Weights of a small transformer language model.
Size: width 256, 4 heads of 32, vocabulary 2048.
Architecture: learned and rotary positions, tied embeddings.
Training: 548M tokens, 2092 steps.
Each number is 128 + 24 x the weight over its row's rms, rounded and kept within 0 to 255. Layers, rows and columns count from 0. The size above them is the row's rms in percent of the matrix's.

# layer 5 attention query, 128x256, rms 0.0395, rows 0-26, columns 128-255
size [ 86  93 104  90  91  99 100  91  92  90  91  98  91  96  86  98  93  80  88  89  82 101 108 130  99 102  88]
[[148 130 205 136 155  91 125 121 120 147 164 109 123 125 102 126 118 128 113 112 126 141 131 166 124 130 156  81 148 130 143 127 161 141 117 138  85 168 126 111 121  95 127 132 132 108 148  96 115 171 100 129  87  95 161 185 145 109 126 110 135 115 114 168 148 107 121 134 119 122 115 116 101 167  85 130 125 165 127  96 179 119 121 163 162 152 158 132 106 114 111  97 155  90 117  92 158 134 111 151 122 127 129 157 132 120 124 153 111 130 145 132 112 142 118 170 105 138  87  93 123 145 135  82 107 166 152 110]
 [103 118 137 150  96 137 151 136 124 130 201 151 128  89 138 109 134 142 110 138 153 105 101 150 115 119 134 115 102  92 190 103 131 148 127 100 103 129 130  79 116 126 151 173 160 149 123 145 137 143 110 164 154 129 125 103 119 127  80 128 152 170 157 107 173 133 139 169 118 137 157 135 122 109 127 168 118 143 164 122 103 130 100 153  78 163 154 125 128 101 139 104 135  84 126 138 139 117 107 136 144 101 146 114  84 126  95 132  85 154 130 159 108 110 138 143 143 180 138 140 135 108 133 132 170 138 129  86]
 [114 147  79 100 126 169 101 138 165 138 185 109 107 105  81 141 165 123 123 128 160 119 112 159 144 140 103 101  82 151 144 148 122 158 142 103 139 148  99 130 149 163 131 134 114 139 102 119 121 133 147 136 124 143 140  88 112 113 146 117 175 106 104 143 116  72 132 137 120 150 128  99 169 120 144  77 130 151 196 138 133 157  88 136 105 104 146 117 138 135 138  54 105 131 129 122 102  82 101 106 140 127 124  97 142 144 142 120 110 145 137 108 102 138  94 113 133 130 118 112  89 157 126 125 140 128 120 139]
 [102 164 154 137 151  84 101 137 174 111 107  98 103 105 121 115 104 122 112 167 128 131 115 122 138 131 135 115  82 152 191 122 122 127 120 109 101 167 131 100 152  99 138 128 136 115 149 122 127 127 121 130 154 129 141 149 100 119 107 113 141 152 132 151 138 113 190 157 127 137 159 125 165 119 123 115  93 118 205 157  84 157 151 111  75 116 155 124 108 120 142 109 112 141 144 134 102 139 166  98 142 114 125 129 107 140 131 118 104 150 133 110 128 114 136  69 134 103 147  95 111  95 123 125 131 140  74  99]
 [149 151 143  89 129 163  90 196 155 117 143  93 123 109 130 114 170 120 145  91  97 107 160 146 137 103 124 132 155 139 170 119 134 104 132 109 119  95 120  84 172 125 145  95  98 139 126  72  93 131 103  57 114 121 146 139 145 123 137 133 134 102 128 108 132 100 107 139 156 140 161 117 123 133 109 129 145 124 139 122 144 150 140 126 128 149 165 160 151 128 136 103 122  89 121 144 112  74 139 136  71 119 143 130 106 115 127 110 137 108 137 129 168 163 158 120  86  93  93 111 103  89 140 147 138 156 107 147]
 [129 140  92 145 138 133 174  63 152  96 145 121  85 116 114  88 115 137 167 146 148 128  77 171 110 149 144 120 117 161 121 139  93  83 104 139 114 105 120 146 126 113 162 151 121  78 136 113 133 152  92 134 120 145 136 142 114 117 162 136 102 105 148 123 105 156 160 146 113 115 134 133 143 118 156 114 111  99 132 138 124  95 120 152 117 120 162  86 155 121 118 142 102 125 151 156 123 147 135 139 125 107 169 130 127  84 136  86  66 128 121 121 107 110 185 126 140 159 131 103 177 110 163  65 102 158 123 118]
 [145 128  98 150 144 147 126 146  94 112 101 125 142 145 113  99  83 129 124 133 126 109 151 150 150 134 169 116 111 132 109 132  92 145 105 145 149 160 122 121  79 126  98 121  81  84 150 101 202 130  98 134 137 144 132  92 111 111 133 118 146  91 174 129  90 111 120 134 142 133  94 128  84 140 123 122 143 146 136  89  97 112 163 141 143 116  90 124 130 126 123 156 124 140 130 157  94 157 129 122 135  99  95 109 143 137 138 142 187 127 131 125  82 136 138  90 146 119  99 150 134 154 148  85  88 124 150 117]
 [121 175 131 115 128  90 148 117 143 111 160 123 115 154 170  99 142 138 134 136  80 124 113 122 115 139 151 187 135  93 124 117 106 119 149 103 144 156 123 104 112  93 113 132 128 140 105 126 118 136 144 156 124 103 133 160 131 159 118 140 110 142 107 114 132 141 163 115 125 115  81  70 146 121 130 129 159 116 137 137 111 143 115 138 136  75 135 158 111 147 127 121 125 104 151 135 124 172 114 125  73 101 115 148 159 121 138 114 133 121 123 124 127 123 144 131 185  94 156 164 153 107 110 189 163 164  80 133]
 [162 122 151 140 103 163  79 137 153  94 156 137 152 122 105 135 160 131 134 123 149 102 181 148 155 154  83 141 117 122 142 145  89 103 135 128 139 151  69 124 135  73 137 157 141 193 160 160 100 129 108 100 144 113 103 152 116 164 155 137 136 147 125 121 122 116 100 144 153 156 107  83 170 131 129  88 107 137 155 152 115 138 151 143 122 153 188 122 120 115 138  97 132 121 151 130 126 131 120 138 139 141 146 132 115  76 118 144 117 145 125 154 125 124 155  88 158 150 108 112 114 115 158 150 138 148 104 120]
 [129 153 146 137 132 117 149 106 124 119 141 122 123 112 122 140 137 114 158 149 187 158  77 146 161 142 148 129 110 110 102 143  96 115 156 111 131 144 173 132 104 117 125 125 168  90 108 130 104 146  98 128 122 174 135 122 103 161 125 102 118 104 127 131 121 150 186  98  94 137 163 168 118 149 129  89 116 134 167 112 144  92 105 192  92 141 126 143 114 134 109 170 140  96 125 148  82 166 148 154 164 131 157  93 120 129 155 135 130  79 127 134 158 100 100 130  99 123 152  94 123 130 137 116 120 158 133  90]
 [131  92 145 111 131 141 123 138 123 113 171 132  97  97 126 136 124 146 155 134 104 155  98  85  97 123 187 146  81 178 134 153 124 120 105 106 100 106 169 163 130 145 136 136 158 123  87 146 124  72 143 142 140 148 119 152 124 107 105 143 150 126  98  96 145 131 109 126 135 110 124 138 158 111 160 102 151 123 133 131 103 114  84 110 128  99 106 172 106 110 140  92 145  96  99 114 106 122 116 142 148 143 102 114 167 173 158  75 143 132 130 142 131 110 131 121 140 121 126 144 121 152 108 147 143 104 127 125]
 [148 110 140 111 153 129 149 170 128 123 142 140 124 110  95 155 135 105  90  63 113 106 105 133 148  97 157 128 134  97 142  95 148 130 117 122 154 154 124 113 140 134 127 146 150 130 117 163 169 155 135 122  96  98 136 162 105 136 139 150 137 146  81 112 164 139 144 120 132 100 123  96  93 112 148 112 109 189 115 115 100 168  77  95 122 139 112 119 128 134 122 102 112 129 114  75 123  58 138 123 137  96 119 119 146 120  83 103 142 146 155 101 178 142 132 143 118 114 134 177 123 126 128 184  96 102 153 134]
 [ 94 130 125 163  82  94 110 131 125 137 142 155 116 122 151 138  87 118 120 135  99 170  85 101 169  99 130 103 130 114 103 111 142  94 170 141 125 115 122 137 118 106 102 175 138 134  95 145 140 116  72  99  84 129 129 139 116  96 112 134 146 122 168 146 165 144 147 126 135 135 133 103 120 117 140 122 175 128 138 120 123 129 101 123 145 151 114 108 131 134 120 144 147 139 139 124 129 139 155 104 129 165 123 140 176 117 137 146 189 133 156 116 100  94 124 104 134 125 130 116 112 103 123 103 107 143 131 119]
 [132 132 124 131 153 138 104 140 157  85 144 140 151 125 103 149 162  91 127 103 132 120 161 113 152 171 111 130 213 113 167 105 126 150 140 108 133 136 142 116 135 147 135 139 139  79 145 125 125 167 148 160 160 127 182  94 141 145 121 141 113 117 134 136 103 128 107  89 115 137  88 151 136 145 132 164 124 161  94 103 124 148 139 134 173 114 120 103 124 134 144 167 124 105  71 117 119 131  91 107 128 111 149 117 201 147  87 133 120 131 115 113 163 185 171 136 139 107 109 119 150 135  97 117 110  69 126 110]
 [158 110 133 147 149 149 114  97 119  84 182 114 100  99 135  97 130  96 131 185 123 152 129 105  93 117 117 140 136 149 129  89 132  98  95 127 100 135 113  77 138 145 108 112 168  60 134  80 153 108 151 130 129 152 108 136  97 104 121 160 100 132 161 121 159  94 141 132 131 129 115 119  96 140 114 149 149 147 128 164  85  88 150 128 126  83 134 123 127 146 122  81  60 142 131 127  79 112 112 103 147 114 129 100 171 164 130 142 119 152 138 124 131 120 134 177 149 133  80 125 122 124 147 118 118 106 143 110]
 [ 71 107 145  96 120  92 153 103 128 133 122 114 169 149 143 109 131 103 118 106 170 124 134 183 144 134 146 146 152 110  88 149 143 157 132 140 103 120 135 137 101 135 125  95  92  85 164  97 106 131 122 139 126 136 140 122 150 121 125 145  95  88  96 117 135 146 136  93  95 180 175 143 114 135 147 151  82 103 148 163 104  87 167 138 124 162 131 123 109  89  85 140 135 105  72 175 114 121 144 115 150 128 140 144 132 122 133 173 141 143 167 155 114 147 117  94 111 160 156 143 106 117 172 132 127 117  98 141]
 [130 115 140  89 123 206 116 127 121 113 113 110 137 151  85 105 117 103 182 155 152 107 135 165 187  98 134 157 109 165 127 132 110  93 120 141 133 170 125 145 115 112 110 134 135 141 141 132 125 133  95 112  93  87 121 151  95 131 159 120 107 100 156  80 124 140  96 122 137 162 149 138 173 157 130  96 120 104 141 122 109  97 142 144 146 154 112 146 143 161 140 119 128 112  93 140 124 104 131 111 199 137  94 185  92 168 123 114 157 123 127 141 136 172 145 131 137 140 107 134 131 125 147 135 124 148 141 179]
 [111 154 123 143  93 129 119 129 134 143 115 162 121 110 129 142 138 127 119 101 158 116 120 138 114 118 132 114 154 163 111 108  99 103 120 115 144 167 147 142  92 109 105 156 152 111 131 100 129 156 116 119  88 165 141  98 189 148  94  85 138 109 126 190 124 156 155 156 136 118 132 116  96 110 129 102 103 136 174 124 165 119 109 116 144  91 185  98 101  66 156 118 144 156 161 114 106 148 155 102 133 136 104 109 133  85 141 111 106 121 132 151 123 128 126 136 123 145 118 119 123 142 175 110 130 147 105 151]
 [124 148 118 117 143  94 109 138 135 131 125 130 136 124 185 130  97  85 140 119 108 138 103 141 126  86 117 163 138 111 125  92  94 125 103 105 130 138 165 127 144 107 137 129 138 149 133 146 114 161 121 124 170 125 152 127 113 129 110 117 144 155 138 173 159 128 111 123 168 114 125 118 116 130 142 112  75  59 106 144 114 130 116 147 133 125  91 129 103  86 116 110 153 147 118 105  97 131 149 115 158 121  85 121 202 121 102  66 115 131 130 123 124 119 154 112 180 145 116 141 129 142 132 165 118 120 125  99]
 [110 110 135 110  72 160 117 123 140  97 114 140 125 116  99  77 113 120 180 122 148 119 120 155 142 115 138 121 154 175 155 129  89 117 111 126 156 140 159 130 129 117 165 145  83 104 175 110 146 181  73  85 124 106 172 101 174 141  89 124 116 109 154 148 108 127 123 135 138 118 134 115 131 135 138 155 131 130 126 172 118  91 139 138 100 168 108 115 145 125 137 158  81 145 106 139 105 138 126 121 120 124 114 111  91 131 125 169  94 112 145 145 115 129 136 166  86 113 125  99 111 146 142  94 112 121 151 148]
 [161 127 117 138 112 113 137 139 131 119 145 116 135 181 149 136  90 109 141 127 155 129 151 180 164  93 128 120 165 167 129 101 118 161 103 151 129 147 145 145 138  78 101 127 114  89 121 123  98 122 114 158 120 152 122 101 140 135 137 118 109 123 175 129  82  84 121 123 117 139 131  93  88 126 128 101  99 114  84 129 135 139 105 123  99 130 143 132 124 121 139  93 125 149 166 185 121 133 134 101  77 133 101 108 118 129 133 101 123 140 125 101 127 146 182  95 133 123 105 170 157 132 141  77 102 123 126 146]
 [103  95 111 150 117 170 132 138 105 126 124 149 114 155 145 121 118 113 147 106 132 124 104 142 132 120 118 152 150 147 118 158  87 142 134 129 123 102  97 161 117 121 140 124 159 143 130 148 158 136 120 127 144 122 172 131 179 131 119 120 116 108 135 130  85 140 114 126  97 138 163 124 109 123 127 102  99 105 153 109 123 101 168 160 145  97 112  92 117 109  93 105 140 157 132 179  96  96 117  83 190 142 128 129 128 136 149 174 128 147  83 114 133 120 121 131  94 143 172 139 133 150 108  57 109 148 163 117]
 [122  79 121 181  87  99 130 191 116 135 151 163 123 136 172 130  87 125 116 101 124 135 115 146 117 123 142 155 121  83 118 139 145 133  92 126 140 142 124 142 115 149 118  86  98 151 134 113 135 148 180 150 179  97 142 133 144 105 112 137 141 138 154 160 159 112 126 137 121 144 110 123 141 139  94 158  95 103 121 146  90 157 148 154  76 125 121 140 136 113 174 154 194  94 129 127 107 100 125 135  92 132 128 136 129 129  94 151 135 131 113 127 113 109 114  99 130 112 142 119 160 145  78 145 141 107 127 106]
 [ 94 134 101 141  94 140 161 128 121 109 131 152 143 128 168 110 136  91 162 136 128 143  79 137  99 129 143 154 127 141 144 128 135 140 153 145 115 121 134 142 123 119 135  84 159  77 131  98 134 123 144 137 141 111 205 126 147 116 123 142  97 111 161 164 137 112 126 140 108 162 135 146 126 143 172 102  81 108 153 151 136  55  84 135 108 149  95 143 140 151 107 138 101 110 138 149 103 125 122 151 157 142 126 105 108 156 110 171 156 143 141 110 123 129 142 138 134 146 136 137 120 155 113  57 130 109 131 122]
 [106 145 112 140 184 142 161  73 153 142 114 126 151 116 144 107 147 125 133 134 140 138 140 146 125 139 137 133 183 100 119 128 140 119 135 152  92  96 138 176  99 189 144  74 135 117 129 122 107 149 171 113 114 129 139 103  90 153 127 132 123 108 127 122  98 123 175 159  83 122 136 156 131 150 101 115 106  97 206 119 129 102 126 134 122 111 180 117 162 128 124 142  64 107 133 183  90 114 138 120  99 123 110  99 105  92 162 101 134 120 104 121 104 152 106 130 132 124 120 133 161 114 103  78 131 158 110 138]
 [141  76 129 140 157 194  70 195 165 135 107 189  95  97  78 144 118 102 131 110 125 102 140 166 129 107 120 119 152 134 123 148 122 133 102 132 161 151 128 128 144 111 122 136 122 187 140 157 119 157 118 110 153  92  83 135 172 114 117 119 156 128 107 133 127 119 117 117 131  79 102  88 148 138 103 139 172 161  90 129  96 119 121 106 137 152 169  91 164 130 107 111 174 140 151 106 139 104 103 124 146 129 131 141 158 122 112 114 148 137 109  96 160 146 153 118 146 139 118 105 134 141 128 126 120  82 183 168]
 [136  77 158 125 168 146 112 129 131 121 158 148 147 101 138 148  90 127 121 122 113  83 159 110 112  72 139 141 151 156 128 147 117  99 109 135 138 142 152 134 162 131 101 134 110  94 126  84 130 178 124 144 120 173 121 142 149  77 114  91 145  94  86 115 106 115 137 146 124 113 132 119 191 104 133 154 177 185 102 122 121 184 114 147 137 135 145  99 128  89 116 114 149 126 104 147 109 127 137 123 113 110 141  99 149 116 149  98 125 119 135 107 152 121 161 158 122 159 109 130 137 104 117 103 128 119 136 124]]
# layer 5 attention key, 128x256, rms 0.0372, rows 0-26, columns 128-255
size [ 87  97  82  86  97  96 111  99 104  91  91 100  93  86  80  87  89  82 109 113  99 110 118 108 109  99  92]
[[146 153 165 125 149 195 120 161 168 137 170 137 145 103 118 178 103 129  90 140 144 151 128 146 127 116 104 118  99 115  88 166 171 141 103  98 120 127 161 146 115  84 141 135 128 138 114  97 129 125 162 121 156 109 142 142 131 131 103  89 107 136 138 107 152 119 175 148 101 118 131 106 113  96 117 125 149 101  71 103 119 105 123 109 146 145 159 102 146 136 118 140 127 126 160 151 158 145 119 124  69  95 141 130 105 134 138 121 105  88 133  68 121  98 153 165  92 143 147 171 152 133 103 144 128  90 155  59]
 [126 129 110  88  83  85 161 139  85 143 144 118 125 140 186  64 109 128 172 145 131 109 121 110 115 102 137 132 142 141 105 150 149 121 104 117  95 171 156 128 173 142  93 149  71  88 124  96 137 116 109 188  92 159 101 138 135 127 161 155  89  81 147 118 130  97 159 132 156 122 109 127 136 142 137 133  98 139 120 136 142 126 157 118 125  97 133 145 112 132 109 118 115 126  70 106 130 125 139 115 127 140 109 126 111 100 109 134 148 110 158 109 169 115  99 120 139 114 138  71 115 120 113 115 137 178 139  80]
 [139 124 103 139 193 140 166 143 134  47  94 133 148 114 135  94 167 144 127 122 136 163 118 155 129 134 127 141 145 125 110 114 133 171 159 172 144 147 115 129 137 150 109 122 141 142 184  75 158 141 155 118 178 116 155 163 116 117 146 125 108 145 156 123  94 127  96 134 120 144 125 127 117 132 103  98  79 116 128 111 164 127 138  90 165 170 106 114  67 130 133 125 122 158 103 174 129 113 155 144 154 129 144 138 113 168 164 151 101 106 102 118 144 127 128 117 142  90 113 141 135 119 112 147 169 147 115  91]
 [122  87 128 127 111 141 135  73  94 144  85 127 109 151  60 170 181 107 135 120 117 152 146  89 117 102 118 112 136 156 130 144 166 124 110 159 188 129  97 146 139 139 135 122 130 104 151 136  99 111 135 165 129 114 132 108 107 158 159  92 141 131 123 137 127 145 143  96 116  72 168 152 134 171 155 114 127 184 121 110 136 131 132 149 104 169  85 139 128 128 124  92 145 143 144 132 154 148 166 137 116 136 125 119 148 171 138 147 172 160 130 162  51 167 118 116  93 179 110 142 139 160 119 120 123 137 133 121]
 [174 113 131 113 119 129 106  79 104 155  77 120 118 122  76 152 122 137  99 113 130 123 169 129 118 106 122 117 159  92 174 110 126 119 146 137 159 103  96 119 109 161 123 125 172 128 142 138 113 153  74 133 157 132 153 148  96  78 117  95 151 140 119 157 113 131 110 107 119 119 147 118  96 147 167 109 132 144 122 103 148  98 111 143 135 111 174 147 141 140 142 136 170 114 139 148 140 128 125 147 116 120 178 106 126 138 133 112 125 168 107 156 116 133 156  87  80 146 123  98 131 168 117 150  99 111 117 144]
 [ 87 147 128 132 147 126 104 112 153 112 116  88  95  92 116  98 140 146 115 108 126 137 183 123 143 141 112 174 113 120 139 110 100  87 104 121 163 148 129 135 107 159 110 156 139 114  90 107 117 140 173 112 120 121  95 134 143 143  78 129 130 122  91 117 150 103 123 128 172 118 130 114 114 141 127 167 131 111 108 129  88 140 152 149 111 128 149 124 122 130 138 139 135 146 123 126  96 112 133 176 141 104  93 145 137 107 142 127  98 137 118 165 137 170 123 137 144 130 152  99 120 104 100 194 143 135 117 183]
 [127 107  96 142 125  98  94 121 120 117 144 133 118 138 181 137 173 139 110 126  93 139 137 120 109 119 118 101 109 166 158  83  49 139 121 117  78 107 141 133 132 147 132 124 134 125 124 149 152  99 170  99 134 138  67 129 119 134 105 123 137 108 140 119 110 142 134 134 140 165 105 104 114 135 140 137 119 100 137 142 122 167 121 160 137 133  91 106 105 126 140 159  83 115 140 133 115 122  89 133 143 118  91 133 126 111 129 109 138 143 101 112 122 131 113 120  70 124 121 160 137 115 145 163 129 181 159 155]
 [111  93 112 140 156 165 148 121 119 144 132 144 136 148 146 149 167 150 156 135 110 110 102 125 148 102 134 140 150 107 108 120 139 166  86 125 130 149 142 128 126 140 123 109 163 160  78 151  57 177 142  71 147 127 101 170 153 104 114 127 113 139 140 145 152 101 125 119 106  90 122 126  84 119 132 131 166 183  95  64 154 137  88 134 132 107 127 122  94 103  94 115 153 141 115 156 130 138 103 164  96 143 158 166 120 155 153 146 107 119 159 154 109 107 116 145 123 118 164 158 114  95 144 135 122 115 118 112]
 [143 115 147 117 147 102 122 145 116 122 119 141 140 159 101 134 103 177 135 133 109 108 133 101 139 120  99 143 127 112 180 155 104 160  99 125 122 196  96 137 107 120 113 122  91 176 131 125 120 134 174  81 147 137 135 107 124 144 123 133 116 135 150 129 145 116 145  71 126  85 147  96 111 124 157 145 122 122 147 138 138 119  94 165 137 135 123 132 156  95 141 148 154 128 142 129 126 156 133 154 103  88 122 138 113 139 154 122  93 151 153 165 119 130 103  73 129 122 114 115 127 138 148 131 144 112 151 159]
 [121 193 155 150 113  99 118 123  59 169 120 116 134 140 106  94 107 140  93 142 111 164 139 158 155 149  99  92 169 169 175 103 155 126 137 113 118 120 145 111 131 128 171 141 133  98 143 104 135 163 130 127 153 126 126 134 111 127 107  87 146 168 193 130 111 100 141 127 118 149 140 142 132 133 173 102 132 147 110  79 148 137 116  78 146 138 133 139 138 120 141 154  97 136 124 126 111 142 172 116 123 118 104 131 131 102 111 107 184 135 119 131 114 140 138  85  95 170 107  89 116  90 115 139 116 146 177 114]
 [134 123 112  79 151 125 138 117 136 101 108  77 107 112 139 142 140 161 126 100  90 119 106 114 166  81 133 179 113  98 126 110 109 138 101 136 117 159 111 103 138  99  98 116 131 172  80 166  87 124 112 138 145 128 100 107 125 110 133 115 132 126 109 101 152 116 114 126 102 113 110 123 116  97 114 115  92 113  99 111 124  75 110 123 102 146 118 151 134 112 153 104 149  83 136 147 122 145 108 102 133 158 162 126 115 108 180 136 122 161 208 114 159 108 114 118 122 129 113 143 134 133 151 177 125  97  95 136]
 [131 119 139 133 148 136 137 131 102 111 158 114 142 112 114 145 159 110  92  88 106  99  83 161 135 135 137 136 172 124 124 109 136 144 149  87 149 150 127 120 146 137 146 145 141 145 132 133 148 150 149 142 127 138 114 125 136 122 130 125 106 166 107 102 145 101 102 138 129 113 102  99 112  96 110  94 130 138 138 151  90 124 104 105  89 141 139 138 111 115 115  71 143 100  93  98 130 107 145 121 109 141 139 148 126 128 106 126 117 136 199  87 173  88 104 127 112  98 184 182  92 150 153 162 116 107 109 150]
 [108  99 103 131 106 163  78 119 157 178 143 173 148 112 134 141 155 140 125 145 107 135 107 134 111 129 151 144 101 101 139  93 153 116 153  95 118 114 130 144 142  76  93 153 157 159 119 148 116 111 146  99 120 154  61 122  91 117 129 123 151 136 133 134 158 148 135 158 125 120 155 125 126  82 138 123 139 135 152 152 135 119 111 108 152 135 155 123 134  98 119 117 128 147 135 140 173 105 114  90 127 151 160 109 172 158 104 139 152 115 145 100 113  99 130 125 122 104 127 199 118  92 156 123 151 143 137 136]
 [121 144 134  87 164  91  83 132 139 123 100 125 133 120 115 125 141  94 103 154 120  84 135 138 149 170 119 147 135 119 162 120 113 144 115 151 149 130 153 170 132  74 175 123 141 101 126 140 139 138 146 173 137 108 163 109 173 132 176 122 137 115 123 128 155  96 164 148 122 122 143 143 120 126  84 135 139 129 124 105 113 165 136 103 144 113 133 139 132 121 136 157  86 102 103  88 154 123  97 116 101 104 130 111 171 122  96 153 120  88 106  87 155 130 161 146 159  60 157 112 137 128 137 148 137 123 152 122]
 [135 126 118 171 146 112 115 144 143  83 156 129 115 112 150 103 115 115 146 157 127 160 152 120 102 145  76 135 117 134 127 103 116 132 116 162  92 142 120  93 146 151 120 124 148  87 117 108 153 132 142 151 107 128 145 133  82 119 130 164 101 127 127  98 141 127 147 104 126 108 135 114 128 143 106 132 176 165 176 135 124 140 190 130 164  85 134 145 124 124 149 117  84 145 110 107  78 107 120 101 152  93  86  75 178 146 149 112 137 137  92 133 152 107 124 130 136  85  72 138 122 116 158 129 163 137 141 146]
 [104 128 141 117 121  99 155 118 126 107 151 123 114 151 118  95 124 123 145 112 136 120 137 139 138 130 143 164 140 141  95 143 115 163 154 151 141  95 150 134  88 109 146 105 113  88 160 153 144 147  69 121 139 138 177 137 133  89 129 163 126  91 165 114  99 107 108 118 147 132 152  94 121 123 110 101 133 167  99 136 119  69 135 101 148 128  94 119 121 130  94 136  96 127 121 158 155 170 165 134 101 142 129 151 139  89 161 168 177 139 161 115 110 131 108  84 127  97  89 130 133 147 136 122 140 145 183 118]
 [137 147 143 112 141  98 105 138 113 147 110 128 107 133 149 149 165  97 109 129 135 147 175 123 183 112 134 113 136  76 151 179 131 151 110 139 118 135 144 154 145 100 156  83 105 118 147 165 117 163 144 112 168 115 156  83 121 144 114 112 137 113 105 152 165 105 110 128 140  94 106 109 114 151 143  85 127 137  82 146 156 149 140 108  94 134 137 101 117 109 144 142 172 121 130 107 130 169 127 155 112 106 110  93 124 126 132 123  88 138  85 114  84 132 140  85 115 145 132  98 140 123 152 153 152 131 154 128]
 [122 135 144  99 158 135 108 121 127  89 144 139 114  80 105 111 130 150 140  82 143 135 178 113 135 135  81 118 168 135 135 107 134  92 108 131 177 142 132  79 108  85 151 113 121 118 116 137 131 138 132 147 121 114 151 122 159 113 109 147 174 130 108 125 115 107 157  52 132 103 133  94 121 148 145 105 146 175 116 156 132 137 130 107 168 117 120 120 127  86 107 138 143 104 112  95 132 129 111 164 154 120 129 119 127  85 183  95 136 131 132 158 160 155 131  76 154 140 146  76 115 118 118 160 137  98 165  89]
 [146 128 141 127 165 141 115 150 150 129 134 144 113 143 117 141 186 144 113 159 143 148 152 123 137  70 133 148 125  98 133 128 144 146 110 174 139 119 106 131 171 111 141 106 159 145 137 176 124 188  86 119 157  79 141 103 105 119 118  91 129 129 119 103 127 132 149 173 110  90  96 116 103 102 170  95 112 151 137  96 122 193 136 114 104 159 111  96 121 134 156  97 189 100 107 127 202 141 168 137 102 117 155 109 121 176 155 145 126 159 107 126  78 128 165 128 119 147 110 140 125 120 127 155 149 108 111 117]
 [127 148 141 110 154 167 108 141 167 150 170 117 178 115 116 178 132 115 103 129 133 134 170 147 128 155 127 110 104 150 141 156 155 137 148 107 151  93 106 118  97 110 146 144 176 130 164 136 118 122 143  89 177 132 120 139 115 136 102 126 135 162 113 135 141 101 152 115  87 111 128 110  75 100  84 156 167 128 129 104 125 148 104 134 152 106 173 117 132  79 129 122 124 113 157 138 139 110 143 139  72 109 134 114 120 137 112 145 122 124 144 111 139  93 119 129 125 121  96 178 136 126 127 147 148 112 138 103]
 [151 117 116 144 108 137 136 126 140 159 133 110  69 121 113 164 107 134 145 139 106 103  71 109 141  87 117 102 114 141 128 161 136 106  86  88 151 112 103 149 103 149 137 132 104 106 103 140 139 136 104 112  92 128 108 145 102 169 116 159 118 115 103 157 122 124 117 132 163 129 149 134 161 116 112 182 127 137 114 114 151 135 117 145 127 118 112 112 146 135 156 113 108 150 140 144 143  97 174  91 102  84 125 161 153 103 123 116 157 152 127 129 150 185  99 116 112 176 129 144 129 130 143 108 137 177 150 170]
 [130 157 105 121 115 102 149 128 104 142 159 138 120 108 165  85 127 118 142 194 107 161 115 116  98 158 126 134 124 170 117  76 141 120 173 145 144 134 156 131 117 105 110 136 141 162 127 131 155 117 136 139 115 131 125 140 125 132 124 114 124 125 188 124 101 127 118 159 161 156  90 130 167 138 132 127  89 112 131 120 128 158 116 117 121 128  91 178 122 112 134 163  66 126 144 130 124 135 134  93 184 145 121 144  95  68 113 110 124 126  95  90 132  93 149 130 151  77 104  71 152 101 163 146 110 211 132 146]
 [143 131 132 128 103 109 158 117 122 141 111 144  98 152 157 123 172 114 101 140 131 106 120 167 123 108 121 164 106 123 133 129 147 119 106 186 153 162  92 127 158 108 109 137 115 125 116 154 149 162 101 128 111 114 194  80  92 146 139 136 141 112 153  92 110 145  90 142 131 144 114 154 170 142 127 124 102 127  99 105 121 159 166 100 131 121  86 168  90 168 169 156 127 121 130 109 135 145 126 135 135 159 132 112 177 143  92 106 161 113 102 116 115 111 177 134 130 102  97 142 150 112 115 124 134 135 138 115]
 [ 93 155  99 132  89 127 153 143 114  97  94 120 121 142 137  83 112 126 131 161 123 142  88 126 134 125 148 175 134 185  93 168 129 115 115 148 159 109 160 104  98  95 104 139 147 111 151 105 174 119 133 132 126 144 203 106 144 164 112 141 154 112 132 135 136 104 121 154 173 131 120 142 131 138 121 129 150 108 108 122 106 134 117 101 114  91 121 154 102 134 128 148 115 133 145 120  87 134 128 109 152 122 122 127 102 113 136 137 146 109 119 112 153 109 144 125 196 127 162  93 131 142 118 122 129 169 180 119]
 [120 166 143 151  79 113 150 128 137 138 171 115  75 144 122  76 123 120 146 139  99 113 122 149 153 161 123 106 125 120 106 125 120 108 136 133 124 145 159 108 122 116 136 130  91 128  75 113 133 105 159 153 125 109 106 134 179 156 107 103 128  76 161  98 134 130 117 108 117 147  97 140 124 145 122 152 133  90 121  96 125 152 131 160 104 146 129 131 139 137 121 146 117 112 137 100  92  89 111 108 133 140 146 139 147  60 131 101 112 122 129  96 123 132 168 149 150 105 145  77 160 126 160 135 127 166 118 112]
 [155 130 145  96 134 132 117 183 133 118 122 164 125 145 123 150 158  85 149 150 135 117 121 103 152 129 121 116 164 121  99 133 134  86 179  92 127  95 109 121 162 100  97 103 113 158 111  69 106 117 154 126 170 159 115 150 147 120 129  80  97 112 116 138 109 156 102  93 111 157 115 148 143 145 102 125 149 123 125 155 121  99  80 144 120 136 120 123 131 123 139  81 154 113 112 111 120 109 146 141 113 133 144 135 112 115 103 122  81 154 172 110  97  87 129 129  88 127 112  94 149 148 105 124  89 128 114 134]
 [ 89  72 150 106 175 125 121 104 113 130 140 158 137 134 125 119 137 100 170 142 111 130 120  88 102 101 100  90 153 143 103 120 129 106 126 130 129 139 139 148 144 122 107  84 106  93 108 154 135  90 134 142 134 156 134  97 167 123 146 125 121 110 143 118 129 118 154 108 119  97 152 148  94 137 122 110 145 134 142 175 139 132  78 160 125 127 104 136 122  73  92 135 137 117 121 146 135 168 134 151 113 103 138 104 152 135 128 140 104 139 152 128  79 105 147 138 129 119 140 118 170 139 167  84 144 111 129 139]]